Each number is 500 + 50 x the weight over its row's rms, rounded and kept within 0 to 999. Layers, rows and columns count from 0. Numbers have three digits each. The size before them is the row's rms in percent of the matrix's.

# v: layer 2 attention value, 256x224, rms 0.0618, rows 99-126, columns 112-223
# o: layer 2 attention output (transposed), 256x224, rms 0.0685, rows 99-126, columns 112-223
v99 110:550418520502494496419558436510506483489563524471510550522393604463501584410475438435413575556528447538447461521441513473558451467464520471532473488539465540520570473421591523491546498501559482453539598436433492551482487542457514406498433502471484445551447544532454553499500488541494437441550539441509447511618506585554531422503460462521
o99 109:447486515457527482413504508406490482436444485518553420555587502459466438479523533634437455522477442471471573463412461464552483488544491417458560402511469465508482424487353551509477537525462508554399514499474386568528522575483448567488468562567546395528510556509543522480484532484521623610455510415548592525531486474413518549440499532523
v100 107:549530564486627553541460564548463614519580523585469552578493412511427488494455437579529528577592553459412599468461495517524503542534558492474480504449563512508406456504505487508420449519501467562523662509464470433547570404534520531605463504475427476446516453546564517456448454459479560480400560509531468519493529617429421499553435484459
o100 103:496464464551476495521461415480567497411485508474467500433505538418554610580508565552428487424487438387558533492488458486553436480552426623528463477412515426480607464479512415419477513391554448457490454527502421509398528555484447487541491563559518572527505463382499449479500459514496488543534479498565520447475452591500510585548470530499
v101 102:581517503511502448523516504519542469467507515529466566500436503437558465534456514541501619443535547514546469515484395425429485446510502512511512592582550509477508590442427426428526507488516605512404533411395559483435512498599462486463396497496490588551503590533524493569512490479533523578453526492537654496566564481497507523487471469546
o101 102:500638431535455492456445509507545607572528541400499515523420454528465482519575491437438471491512485450524506529479591484523536508591491518437564494651510493570549514502525585549505498451463568473545517509488510468437475486491407449524564640514479447567481371483535478408476509492488479560426511507521519562486462429416502388524575509505
v102 108:486424556534484490441510446498503595471535462485514480503523497496408511543531496441462517481558443467557546583437489503501581462516529521426500412545501623520468495388607531540391594447490439545520505518524488484490511471502506519474452553525486544464510585538515501460488557538532552541592510462456546491467470562545495534481452438461
o102 108:511562505544480454528492441530506405463517493497450522462568460551440466407490466471537463478481450506364479456516559566541483408451411540522538505474464485469549526521506467531621483497420513591506492478504454483461452489541519483514551585624447451494545448498502511585529489465442445521405406514483410445489507449514408416450525512547
v103 107:469501463455563499476542567631512499518555526530449471501482532538533448519455564409507565455582462517459513488588566547494448507523617481584534500508473496454432506473407494483434595552496460474421464497596475475463538471476459480476486513553575446434593474567540472513476548549544531524441434396464546534521389548539559491440550525526
o103 103:508562547530548438521490553466662466429470479464507486443559432437446533507411421526514495512521554453481526551471432469560548406373485588489608511582510403539491521568500588368542489499537607495423473472483527478510525595514491417506479513526471556492432584525530458480536476463521544430587579500476481612504475487430546473476586614515
v104 103:440511416531461495543460510508482482465507541503506504416486426480497493491464469469473419510453515394484618531435467441510503431522517524428489559433464576526500425454582469542601542471519580523538499547558460461521584517504515553493523464490538563449488482520490452462437495662503543452423543452479536545543482570459553513443456541465
o104 101:413479500520515457433467451507505477497441523454503592511505556547471545569464448576486422488459488468546413524502559391488510506560507465561462544468514560503419528476472614485459459514414469554560408476620480507524448536563387461440440547496521427508519529588491499477538521553475448445510503527546452434449517491485472461470553488528
v105 098:431567504508470494492527596517533561330511537521514476474495545496565520479510446527536505604457531524501520406563513485538552443618479480566531490479355447493480527497475521470445522449401507518541499557482479448562510485506585519529532540472482435557470506439541498476508473564555469486499573545546485595410539501494459478595502497448
o105 096:532441478470595450484441362561529451590497532577444550531589492400495466592514497488484539548505546495622511557449487495487460447527475541414605484546533540474484452488446419493552515427569539433535404396461437545479507474442452541531441423493503474438580449575564492422529501501458512432371448544480467538538490529505459533521437516392
v106 100:518552562505418515488481474486466516583499481517480488417452579478459488481560433449608471514420510458466412448563496454547491575329418530417457483485490507471478522557482567568453543533470570370486502483447454544525515425508439478427510501501438434510560519424562512469335495445552466537416468629527519600612569492498466386533429413498
o106 099:474529441409459551457474546515520423460499448498468506581525450555502497512560481462511422504534417526529495560526515456565567511650555439406525466466456515466489457470495504547424495584562557469545453501419456537429532532454556600522518473422578481523468597396521519512595540478427518439519555500519536470491444503568587527530493574481
v107 109:460500454374457491578532458495574485502324496540488538413552451479490515510534478577552551561539575405571511594444493569417462543438521543507452475444475534419449429614466424526480485491534439517507477519476571466500510530479512543580590506498449505514553447512535417489513446586420502523539471533561475547457411591505541505508446512548
o107 106:557488523520530525551449461553492523538622523523376458510488499489442434409598547555556488477482527487495471436524508597467412496547427516527443539556574535611499532454485534454514479454387556462415506501524465556543538513500512527470511543421451483503439533539477573559603560443533538465500479471587629508534540519434498485524501498530
v108 104:554465599454498490510474497484396400477511506496519519460479459507490545475396577514499507403529503548534551514438568555487551511468509519507532476524534500517516485510466539411539487582421509484527557495404469415507459439513394519546574559477541453487545497536467484493501455505557548475461482476472589494485450574442470521523459397563
o108 100:512459490459499522506515542516567469476494530413431420456449393439553462423573435509464458591519454520425560572482444441484483547545509535501462439454525515507525522577493448475453416507435449494524406481555538496492499409456561420485553569511573519408507492509485598507414419556466520553536601568361486543487456567422404472539514514438
v109 102:454451438574499452524370578429617419413433533573479464569516567528517497561495383415546541439487518539531556424510553436455479533528515503471555459543455547449537548405527468533581458490502605489431397498535499554529403462492495562485521429540532456512476572510467466472497434452494565506469441551494469489509504509545521493461504459551
o109 105:517481491498551503459460475535476516547475469489471550549595454476477438550423542542497496453561586489422529512534516444436581533465492523515574473502544528571383582550398528480499481571394456458476570476503456479504506433488527480629450546515503538579437410496589525517467491460452448526551491581538573543438449421459575457511506437479
v110 107:490594471544474544538460526444600505480521474504560517518459474467531482470535533445517478456450512502429565508550488491467525493418558540541418567393602428486493544435491523488411522525446428480527456405459494464479416496383519511540515529556478481475533494564528622515501494612450518406569501485508583494587580524469554565542607475508
o110 105:534400558538526529442471461463534534554567506540517573430630495530610519508472496537451497490529520536553528502443445529538430554505457532590561496568498481492490511520545497628488484496503510470534460591496424555359524529503528446557602510501549516527563515499508482517445565371595551535441519515516496466527514514523462452533436541414
v111 105:496500491463538465599543401501487468519487542588394556502528458537563398497562423466459396480444396506478489512461537514444523503497577417508493521524517438511464533520523478496539500584592584556454571556518514501494468513456574543482513531502520545367508427509526453443485529568557440567396410555456465540431462612405505541462493511481
o111 104:462584502441508416454599530503517515552506528522429518493459555496493507532397533614488652392619462487533385493573519429569445544369563501524540474472496540605584464469422473458492637445439484513505499527506577500483482494470484490543557546559540455579528429540495477555458478510433562435543505482565446494545533502562544545468478483577
v112 098:464520429453465434532501446496562466489494556464494548500487510490409447532450409500497458441408454473463506569535499484533475498450441345582574544531498493548519591475551498428560479452573469570513544469419430594507434562464417495449543560450577573460540498393495483527594467523540511551400494522460486499467482504423493461462472499488
o112 099:462540485518490543445575607508565498525480556513537455548537539562482606508525496454468505435477465481547496516455435571490557548574567538405593588434556476507508590403432510516485497494478438532546515552522585438510496538574545494501494472573483459523454403553568556548439531445489508462571497432483515495545521529489477563472440562513
v113 104:529501436528493569499488502523478439444520532464452441459478517492503537553565566494514637492484496444405563466648541517531476485468423462541504425561507371490507569504479519471450369469506459439550468450533539495546423527492462436410473589428467522487518517485620419499467500479521474530486548585491548531495535569546485488547519593513
o113 105:545546568460577486558558455419515531539522442433554422562416506561501470593514462578543530490482376472549459545502469472485465477575488484456526521468468473451476540477560503514585468471454530544415466509529478346512553491492484531558530454518420495569492445540431611377556457519511513494516452474538557479469496489507486573534455492473
v114 105:585451492508500532506503548624441563338517578391525441444480558514524450484534448461435423545611520456443529479492462479485473565535518458473563504520433512526507466494597548533558494596487559477543419543539543524442513525484563511532467586459514474478472605540469460472480512425486582518485534563412571557618547513572471499497544543574
o114 106:460526533565563470508497504562412534483363457536480510476463473455462434576457516457433577524486438497515554543535514484480499542515503471499481502433451429535444458526465479482486469471479482517601457423415540467491468593456432516523513442430517487475536522558507591417478546553471460546510481430542431447485466408448419471472408481500
v115 101:502593556520419480425456482493503486478507576447417443462476412456523518543506595520556465476524396509521531461535423528484500580555428313522594556459452519431419457549562455479495485506569432607497600504510480480460451536573465556456503501521459470522470417510432614535476564517482483490548487578489440520539544459554459461484459530558
o115 102:477462453564489463492536514503504512568584518514534531509560501467476554508544473543477469593478567454424484481534490465418466449438515582502444534409463423538505451413483601508502550489423485492497453522436379504471528446464412570569476540422460451379524509496515455508441397579471514471503505460444574526471588445545495521577523548515
v116 105:477430547504544410553492438434550508467461527454511521417501510507499538502461412561431362479482396598590574436464549511508526439470577545468535521493518450460514405453436435512432596449541473484470503502443477515486584494492528467442477493472471441572508423487482515484475485508489562509404545434557520490470544426473502520535476567578
o116 103:563536474514439576441456519513503462555536636514553492574549483430492514474523442469599515473493473459530532526493496445466471626504449592510466563482508482491454471535492481535572489568586419481576403481519515425544428454463472534472464554484516597503528522551406572564439474492483511501533548590601436619511532439547498487479520431566
v117 101:559519588524487528461491412484487556458584524495494430513567594412550466516548498539508469497497471462557506524449490451535551536539525573446444527518511528447480430553422445662397515460502502452459505424590434476510523485390632479550463498521559586528406506505585507455535592588565474457607544510540459503489552517528514426541488488519
o117 102:434491418497529503520477396558462421418503512426551623512507496503465377387596525461540552484445504547480415510556496456598464509551433484439571484542498432513469447473607608526543484404495488485499474556379587523449520539516477506504554448467507425470537547557557470584511505424485503530480513575458498508452498549611531481531491450489
v118 102:529459548471545533551535538383487466364532487505577501495433480455521551577568520558501508471415472539470472519485561429526546488594535504538479518580455509462539423474508428539483542448525527550596568557423412512460509495530431541484483486500531527409524520526539592493483447500426548555520511539479512518423547514460524549380482382500
o118 100:516506470473497488453541528578519416453541505470541492533476546376446529504517465478492554479437498571536508397514482553546535435506450468457482536522490553571525545494465518493476486592537528400449548515539406466447502514489579464541499507456493451485497505445453464515490469545455421615503499406428500508450500585556535470424431539553
v119 104:505558448447536553447529490659434424559483571525582571505501516515551488431497498521568448534482537451450491499550473603440525497483538558494477485539574542448507482455506410506531499559414545493484487496524429544440461578481436460471493513411515530533458487566440493511423381549465484454444524434465620518508457468454481419564501520533
o119 096:531529458541503497502465534456474552536404463463494456536494453487499499513478392486438510478526400566588540492621506589398493426553418368543440497517471443538465436452459481530505383442553443485416507432516536525548519447529508498532556434541497509573509507440407488619515642362534484496536484484495460547426561506609417512536539461459
v120 104:490477523465413426476439538500449462453438457475466515526546440453512493408517568431409429487498512538470402416553503524430528467486499441511556507462466609504399481442506436520504486550530439525470658525464452425537519549405559518492557475599416529548481453496533521491484492493464579523434434493636470534440513551408437467509466597477
o120 101:462529439472532490517543469572498455487553496472553507467430541551612494537519494542500534538517463482572646464507560463483494509484487591477488468494568414500480482442518504549504457535543464543487515495453415541499499459589497543531445519494607481527588495419502570551480430529475450415509493525452492507545437411592533507561459468592
v121 100:515449487614540614423527421483454507436460462511570553470525465431549491511424539559520449533628452497521529568510485491514458533506488507429514499459554518511493472469495472490425504488572422499499514504467446590438457623466522467439415435534499595531506442470531606462429469532429519435538455467508465402513523478491476453497529384469
o121 098:476600512495442465552502524510511496498507428497486482475537534424488545437528530503540482389435558456593503492499509415438539599550424420545539473489443530504477484463467584452480469431493527391525531453510450445549614409619559509454496551408460431507477496521534520567494515524513472564530480506486459497541481516502517510445474545568
v122 102:477538430481466535460511570486338526417472560458510428540477441556484483510503476439486562479484478445592599424530434571561490429563487437540497473495480585525547423525522562470514551426539469523464510563588492454546462569512446406489436515457515505547578554483496464457504523461447482504504548524459525563529487458479523491554550371578
o122 103:576488601520455485490526397552489481494497492573510464481516600484594470508400392478571518443502501521490537557464557486450464523481483477419466537580496393426512505528480412503480515553423431405586453491445502569536542438509485593529445548525489509337493503573488470358496416450435429556507396421522456557524488451520460562549491499415
v123 098:500541518527395547530456595494505499577564603594444482615475532625529437342452476454443441510554483448519542485507497537447505466413459494504516486556471437536419510478459501450448473484562397504493572427486489478483491494474582460423483498545577597565519580574492537513429550508427492421540523490494532514614428543431524520521557546510
o123 107:482506446543471468507474432493412504442513468421525606516478433495530591516492457650495520500556464586455589572437479465497527534556488485511533517401550465484461497452520417536578433475533525464468569583574574487454487469570498403496620536548603477356517439447558493486532541515575619465523557466447468493529513477446496455538473479474
v124 111:563543434497492465498486532509472462576527564499475549480509522515497476546500603503489436501433511393542512524481451499478467476547457519497559549394434554522457487433524509576534464507475465479578457508370454523562459464506551544462565527502518453552477494536601510462549481493563630479499460485533416504469502549513453433474411443559
o124 111:449581536535466543529446535500450458489541486453494480442560475577598400574526543548474501553489501569517484487508490487550504505492506515525461471517602483493509521387497485514541499451447497559439514516475483473460534580488447587554393502536491471556436559569500554483442606385427468511487395397444391508533439547442488526527521538425
v125 109:492432498482531496480575519591524554452556496602483536521551513509544425539596477517520464511590503597551549526473476509502548553497456585477436534467470551532463442532526580554501560508567524460517516487504470588426469516499523583565538483466537601540440566542563556487491485565601478499373479439475633458502466530432445491538486506470
o125 104:474557492570504450608554474486524473409390498524433524449436505532428435457537525534493508383460564534501533541514480492492448467492674509486499502499523443558466420408412527469527407557477355509502504482482549460536479554501487455502425566527518487485453448494528453613440510468432449498470577472498441501547504485520494467482540503392
v126 100:493497526524472431545525508462504502421577450531448470555495520550452517480511538509469438540604504473461527519504478517554477484563448477545428501547568529488537435545452443425487502513473508594436538532491453501506446499522533464460522510460501481543519459502461401467461477515517529524550558501478527463487470438502482427532473610548
o126 099:546531522431443419532542491501413522517509487487546464582478455438506632428478459541421560554404508437499468576570521535470506531534475503447532545438455449492428563588485559498527466470488427425575506537429528611495505524450504500438500478504473573551518428458524588570556496467476556447427543510499498501481534488492461553516521484494